config.yaml
d_model: 64
activation: "squared_relu"
init_std_qkv: 0.0459
init_std_down: 0.0
Each number is 50 + 15 x the weight over its row's rms, rounded and kept within 0 to 99. Layers, rows and columns count from 0. The size before them is the row's rms in percent of the matrix's.

# layer 3 MLP up, 192x64, rms 0.473, rows 135-191, columns 32-63
113:60 49 57 45 49 67 31 47 58 31 75 52 51 41 40 38 53 47 55 28 33 66 45 53 25 78 65 36 25 42 67 66
101:43 59 38 48 16 23 48 53 57 30 50 33 48 54 47 29 32 45 30 50 24 38 75 41 36 48 60 53 37 69 60 63
097:70 22 41 57 33 29 32 50 55 38 77 32 49 54 40 68 57 47 31 67 30 55 31 51 06 84 46 39 46 61 12 45
112:47 59 48 24 63 57 46 51 23 52 60 66 30 47 68 55 40 36 43 42 26 53 43 51 39 50 45 27 58 49 29 62
110:30 73 65 48 50 83 54 50 24 70 42 45 39 21 31 63 54 28 40 35 35 42 41 59 58 48 77 69 63 64 46 70
111:62 35 48 74 75 45 44 59 40 37 50 47 61 40 65 39 69 79 45 24 31 42 48 77 45 54 53 28 82 33 35 77
108:32 43 56 61 45 38 36 30 47 56 21 56 63 57 54 30 57 41 62 33 49 42 39 68 23 36 44 48 55 60 23 55
096:53 21 23 57 42 52 66 47 26 50 41 61 55 64 60 42 60 25 71 55 42 18 39 32 65 39 56 53 55 76 24 45
101:64 35 71 63 35 41 65 66 08 59 66 61 50 57 69 33 48 54 44 65 43 53 31 37 42 55 59 67 43 57 61 57
104:55 83 67 52 37 46 52 24 25 57 56 75 28 41 53 27 62 35 49 45 36 48 42 54 72 53 78 62 59 72 44 62
099:48 39 41 50 31 38 24 46 46 54 52 53 75 37 50 45 54 54 68 45 62 46 59 28 68 93 47 07 57 57 48 61
096:42 50 57 23 56 53 54 54 05 88 41 47 39 42 42 81 50 37 46 47 41 56 68 52 71 64 59 50 57 65 44 53
105:46 41 56 52 53 58 93 31 46 40 85 72 53 33 26 35 48 52 60 58 37 54 48 35 42 57 23 55 54 47 35 55
117:50 66 56 54 28 70 67 33 40 66 49 32 76 33 40 51 54 56 50 49 51 49 63 68 35 68 65 62 59 61 53 58
095:30 39 62 40 76 44 35 56 49 30 47 52 52 31 56 45 33 48 21 56 53 46 29 52 54 38 43 30 91 61 59 66
102:39 50 53 83 24 48 43 57 57 32 54 45 38 32 36 47 23 62 72 32 56 60 48 61 55 69 49 36 49 54 20 55
108:64 48 21 27 54 35 47 20 52 66 48 37 61 13 40 36 65 47 26 44 45 73 44 46 47 57 43 45 54 48 37 64
109:38 28 54 48 50 41 40 27 63 54 48 85 19 37 56 71 75 44 66 54 39 45 57 35 60 57 27 66 60 66 51 54
108:63 65 39 66 21 83 69 30 45 52 57 59 71 66 46 63 58 45 53 22 51 48 40 31 57 34 31 47 51 51 70 53
098:19 36 89 77 42 71 35 39 55 46 23 51 60 51 39 23 48 59 46 41 38 30 52 55 52 51 52 16 60 61 41 61
102:26 58 61 47 63 29 60 33 44 71 37 68 39 67 37 38 47 23 46 63 41 26 39 44 41 53 45 65 31 76 37 74
111:28 53 39 61 33 70 47 49 64 55 49 66 48 46 58 39 34 13 34 39 35 59 52 58 43 41 30 46 73 64 44 47
101:91 56 69 81 41 45 49 42 36 42 43 29 55 45 50 54 59 42 60 33 50 70 72 22 46 23 45 64 35 71 53 46
103:63 66 87 48 58 41 22 46 45 36 48 60 60 46 47 65 30 58 56 53 53 59 58 39 34 43 36 64 34 48 22 57
104:23 43 54 61 38 45 31 54 66 27 54 53 52 42 27 47 66 60 66 45 37 54 12 53 42 36 59 50 68 41 69 58
095:25 41 39 52 76 35 67 66 45 56 55 42 41 62 71 77 55 49 35 25 21 60 56 39 66 78 36 37 37 60 34 53
099:54 47 44 57 56 39 54 41 28 18 50 74 76 53 68 35 72 44 73 49 52 62 28 75 44 64 58 54 44 37 53 52
103:16 35 61 78 66 47 36 44 42 42 32 60 40 69 52 42 55 30 66 52 61 47 25 43 33 87 33 44 42 63 37 54
094:33 38 53 35 50 53 63 28 64 50 49 69 52 49 30 67 32 51 63 56 55 55 68 69 50 57 22 37 57 61 04 54
109:59 44 34 31 49 50 81 17 51 38 73 69 57 48 49 28 38 63 70 51 35 44 49 53 56 38 28 42 64 37 31 64
099:51 40 49 37 68 47 80 64 38 74 61 74 34 53 46 55 59 41 23 39 43 55 39 62 63 63 63 31 73 62 33 62
086:55 53 55 67 14 59 40 27 57 51 51 54 61 56 21 36 62 57 37 54 38 49 48 57 36 77 87 37 46 51 23 45
094:40 70 48 76 65 32 68 61 54 44 49 40 73 70 43 60 47 54 34 75 40 36 39 68 52 42 70 59 68 81 59 63
104:50 51 65 85 38 69 52 62 42 69 41 48 51 25 49 59 64 52 53 27 38 53 56 59 63 66 82 34 59 49 43 67
108:66 31 47 71 68 75 84 39 76 32 65 69 31 58 45 45 68 57 62 21 38 23 51 44 50 47 41 54 55 58 40 61
101:59 51 44 45 78 48 63 58 25 53 40 61 26 51 85 37 57 34 40 50 36 59 60 46 29 68 59 35 39 63 43 40
103:40 54 46 23 47 52 40 62 46 50 59 55 29 52 51 45 45 34 44 43 40 51 62 51 25 48 55 69 60 54 53 50
105:49 52 20 46 39 52 67 43 46 46 65 44 69 38 49 26 63 42 56 59 60 41 47 55 36 26 39 43 24 62 54 55
103:51 46 67 41 48 26 47 45 28 68 44 34 43 26 81 68 73 46 65 62 38 56 57 51 72 72 80 57 57 41 69 53
113:49 80 70 65 57 78 72 70 38 64 50 54 50 59 46 40 72 47 41 24 43 50 45 55 36 43 71 42 45 51 71 66
101:63 60 43 62 67 55 69 33 56 51 60 34 54 56 81 50 53 46 56 44 37 68 61 44 56 49 36 64 49 58 42 35
098:46 50 66 31 70 54 68 58 36 25 38 55 62 75 57 39 76 47 62 43 34 47 50 38 56 67 48 86 34 82 51 48
085:62 73 36 67 53 59 54 41 25 47 36 40 58 26 34 31 57 62 59 93 78 58 45 75 78 50 45 72 38 39 65 67
110:51 73 82 65 58 69 56 51 48 45 33 45 46 43 59 39 52 53 61 45 60 44 32 57 45 38 54 44 31 87 51 43
098:62 34 55 64 51 46 48 67 50 50 39 39 34 56 61 74 61 40 46 55 36 41 61 27 20 53 61 48 59 49 54 47
102:45 60 65 46 19 30 42 70 56 58 38 51 63 46 51 20 51 44 39 13 23 27 29 46 51 61 57 60 38 50 26 42
091:32 43 45 52 73 50 46 46 76 52 50 49 45 53 58 65 44 42 81 51 28 77 22 49 47 67 72 72 24 45 52 57
103:71 33 39 43 75 59 74 62 20 45 66 52 63 61 64 43 62 77 30 41 37 56 52 36 41 54 57 56 50 61 43 48
087:42 71 67 48 42 51 50 56 55 47 35 63 82 21 27 64 34 43 70 55 48 60 32 34 43 54 55 39 72 72 56 35
106:68 57 62 62 45 66 45 41 45 46 37 23 37 57 93 39 59 28 41 43 42 33 52 27 32 33 65 42 51 61 25 50
097:36 59 44 57 53 55 69 62 53 30 66 68 18 60 86 54 57 68 55 31 44 28 36 67 51 44 44 34 56 49 53 63
091:65 61 60 35 35 38 61 25 56 49 61 45 56 34 44 51 66 46 50 39 56 31 58 48 35 27 31 45 46 32 45 64
103:54 80 42 92 42 38 57 67 37 62 81 61 46 64 58 66 53 29 53 42 42 57 44 44 44 57 57 49 53 40 43 49
094:57 45 65 49 56 60 93 39 53 71 53 37 59 38 56 22 61 63 46 50 27 46 44 53 26 36 45 51 68 56 51 64
093:46 48 65 35 46 43 67 37 47 30 50 25 80 48 24 57 62 47 44 46 49 49 61 32 59 21 40 75 71 58 55 52
102:52 39 69 77 39 72 81 33 55 65 46 70 46 72 67 30 31 76 60 64 33 49 48 67 63 34 44 43 72 59 36 64
095:58 60 66 49 69 50 70 62 41 43 45 23 64 61 36 42 30 42 62 62 37 46 57 37 60 34 31 28 61 62 74 61
# layer 3 MLP down (transposed), 192x64, rms 0.268, rows 135-191, columns 32-63
109:54 70 73 44 55 59 60 72 28 44 53 48 25 46 20 57 41 57 56 49 61 39 58 60 06 75 52 71 29 38 43 49
099:41 55 35 46 47 56 46 52 45 61 33 40 54 35 64 71 81 30 41 48 69 42 34 43 68 54 56 47 52 43 36 72
083:56 35 39 49 37 35 40 48 56 41 30 40 41 35 39 30 57 50 59 57 74 22 43 44 47 88 65 72 60 41 69 55
111:56 34 50 31 77 42 36 57 44 61 22 53 40 41 53 55 71 35 61 90 76 64 61 57 40 59 33 53 30 40 59 58
113:67 42 62 59 39 35 43 66 50 64 76 59 50 73 49 12 42 50 24 46 77 48 29 50 49 75 43 33 48 26 93 36
111:46 45 54 55 49 60 48 65 49 57 29 59 27 60 39 59 36 35 34 57 47 41 24 49 47 48 60 63 44 32 47 52
113:51 52 38 46 55 43 34 48 42 60 19 58 37 54 54 19 49 54 52 71 71 72 56 45 54 80 46 62 31 33 62 61
100:67 64 71 52 39 40 85 69 48 56 23 38 53 30 58 37 69 41 63 32 55 65 34 50 53 72 55 59 32 22 40 37
100:38 46 44 30 81 46 59 63 51 58 29 37 45 21 49 75 61 32 49 51 40 68 36 58 62 42 36 48 45 44 62 41
118:49 63 53 57 48 71 49 34 35 58 39 20 61 29 53 50 54 38 61 41 96 54 21 56 46 51 78 51 55 47 72 36
098:46 47 57 32 68 78 41 74 34 53 67 80 59 42 54 47 47 53 60 38 39 52 34 85 61 71 68 54 83 46 34 38
097:58 17 59 19 58 42 56 52 53 21 42 31 40 58 52 63 19 69 38 48 34 43 38 54 75 34 65 46 49 67 60 48
094:47 37 51 76 63 45 34 64 59 47 41 33 54 42 49 90 33 62 38 34 84 27 42 40 44 67 51 46 51 38 64 05
129:65 34 40 63 27 31 47 31 45 62 82 52 65 58 57 59 61 58 52 26 58 54 64 34 25 78 45 45 62 38 68 69
089:43 38 85 43 51 28 39 69 64 58 41 26 34 47 56 37 52 52 28 34 61 44 49 18 71 42 35 55 58 49 66 36
107:36 37 64 53 48 48 98 38 97 66 54 43 80 38 59 47 32 48 62 61 50 52 47 39 54 44 37 61 43 52 64 38
104:44 52 57 61 41 52 44 61 37 62 46 77 61 35 46 48 63 64 63 25 52 60 56 56 35 61 63 59 41 51 59 35
104:31 62 48 37 75 61 53 20 31 83 61 20 31 61 53 76 80 62 54 67 66 64 44 36 59 55 39 37 55 32 85 63
104:24 93 62 36 70 77 47 43 64 29 48 56 44 65 61 33 51 57 37 31 55 63 36 77 58 72 57 43 59 62 58 49
096:64 68 62 34 71 54 46 54 44 41 64 75 53 24 43 81 65 48 35 50 50 87 55 28 64 43 39 65 50 45 51 19
110:55 70 25 54 49 53 52 39 60 30 39 46 37 51 39 44 35 61 49 40 27 52 34 59 27 47 29 39 64 66 46 51
121:72 41 62 46 71 56 73 44 30 63 43 33 17 37 47 73 62 38 66 56 50 56 33 24 34 35 38 61 45 53 51 46
098:46 31 46 34 44 36 53 32 56 40 70 54 76 98 48 58 34 49 70 41 64 41 63 37 28 28 38 29 62 38 55 62
087:49 55 45 39 57 67 45 54 53 59 40 68 45 37 49 40 72 34 44 65 58 35 33 60 68 73 50 22 72 80 44 64
104:32 59 57 50 63 53 30 53 32 24 40 41 80 60 35 52 62 60 56 16 30 39 40 66 46 63 37 62 60 32 77 28
101:58 66 44 69 63 36 63 46 22 41 62 85 38 57 31 53 36 38 46 54 47 64 43 71 46 55 52 41 20 21 48 60
098:56 72 32 52 69 54 07 45 68 57 40 42 54 45 49 50 67 23 43 73 57 49 41 65 59 66 50 38 48 56 66 49
108:44 44 44 50 47 36 50 33 60 39 49 71 62 37 25 40 54 36 46 18 65 68 71 24 68 22 57 70 71 60 47 28
096:51 61 71 44 61 67 38 51 37 49 28 51 39 58 52 38 51 50 44 21 56 42 23 33 35 56 70 74 21 40 27 54
116:42 57 53 49 45 41 44 55 86 49 58 57 44 31 45 44 45 46 22 55 47 45 66 13 62 35 19 54 16 64 54 32
103:49 47 35 68 21 44 64 11 58 41 79 59 61 60 36 53 48 53 67 57 08 16 51 61 78 34 51 50 43 46 65 53
083:69 40 26 29 62 13 62 68 26 41 48 49 39 33 66 64 61 58 38 48 65 34 49 54 61 57 31 67 34 70 42 41
103:61 41 74 57 37 45 56 45 20 18 34 56 33 50 49 72 27 56 50 22 51 28 42 31 76 44 48 55 46 66 33 39
100:51 43 48 70 47 33 44 95 45 64 68 61 34 47 23 58 39 69 43 12 75 41 65 45 64 46 37 60 60 27 23 54
105:13 31 56 31 65 44 40 42 38 41 60 65 49 82 65 23 30 69 70 50 49 64 34 52 50 46 74 47 49 58 43 39
103:45 48 34 64 51 52 54 58 59 64 73 41 49 25 29 59 35 52 42 46 61 56 49 49 51 52 37 67 63 34 44 36
102:62 11 53 28 35 32 39 45 57 53 49 46 36 55 73 40 70 33 58 42 71 36 71 35 68 57 48 41 65 38 54 51
101:46 49 43 65 64 22 39 56 38 48 43 44 53 50 23 74 53 62 78 63 62 29 40 48 64 59 40 59 62 38 64 10
100:60 46 64 62 59 41 57 43 68 51 27 59 53 62 64 46 42 45 38 50 50 48 78 69 48 71 85 25 46 34 36 39
115:55 61 63 43 62 39 53 04 42 37 36 79 62 71 44 32 38 32 45 48 38 47 53 81 46 51 45 45 42 38 27 55
093:62 27 67 51 38 61 31 81 59 66 73 63 41 42 58 46 46 69 60 49 41 71 74 32 39 59 45 54 53 38 37 66
095:35 32 60 39 50 36 53 68 72 40 67 45 35 56 51 45 46 57 35 38 77 54 57 46 67 11 34 31 40 33 41 47
084:65 40 70 19 44 34 54 71 61 63 33 41 45 32 46 49 53 64 29 53 49 36 35 22 49 33 83 48 68 44 30 23
118:33 74 70 45 68 62 44 71 71 53 47 16 58 60 61 53 49 76 60 35 45 37 87 51 33 49 30 77 73 40 34 50
095:31 55 84 50 74 44 36 59 47 58 25 36 53 70 54 42 72 52 66 46 40 47 42 47 74 59 56 54 42 42 55 33
088:77 67 47 42 37 42 33 39 41 65 42 57 23 41 40 44 65 58 46 84 74 35 41 49 56 39 37 58 82 52 75 44
086:61 43 65 53 35 29 38 66 57 50 42 36 46 63 82 53 65 45 46 75 68 70 63 64 52 58 46 35 88 40 60 32
107:76 51 49 50 73 24 66 52 46 53 51 71 74 54 51 55 53 40 67 09 58 52 39 54 35 51 47 36 44 27 59 32
088:56 71 69 50 73 32 39 39 51 38 48 72 67 44 66 51 54 85 35 58 76 52 49 66 56 27 48 33 67 37 66 49
100:66 60 44 04 38 73 40 56 44 70 34 51 65 38 68 72 65 53 56 41 71 48 52 45 66 27 73 51 90 54 37 14
098:74 25 67 44 37 36 40 29 66 61 32 27 63 25 54 55 77 39 33 60 52 59 50 31 38 65 88 47 73 73 48 51
091:75 35 41 55 56 34 34 83 37 46 39 58 35 56 69 29 47 71 38 47 61 30 40 45 74 53 48 39 51 68 44 34
101:21 43 67 49 26 35 52 39 69 76 21 43 45 49 85 54 50 70 57 38 77 46 36 76 56 35 70 21 72 43 44 61
102:74 66 62 55 41 52 51 58 51 60 52 63 43 14 43 74 43 54 65 14 56 53 25 41 28 11 30 59 35 35 58 71
093:50 44 37 49 32 45 39 53 57 45 39 51 57 36 49 70 47 38 42 42 55 57 68 71 42 55 58 57 72 67 60 45
107:24 35 65 49 69 53 09 80 31 49 35 47 59 49 53 44 31 34 30 62 60 26 60 56 45 73 48 51 60 66 32 32
083:60 43 54 53 34 30 20 40 53 66 39 63 40 17 32 48 60 53 57 55 72 42 41 76 48 50 46 69 50 48 59 42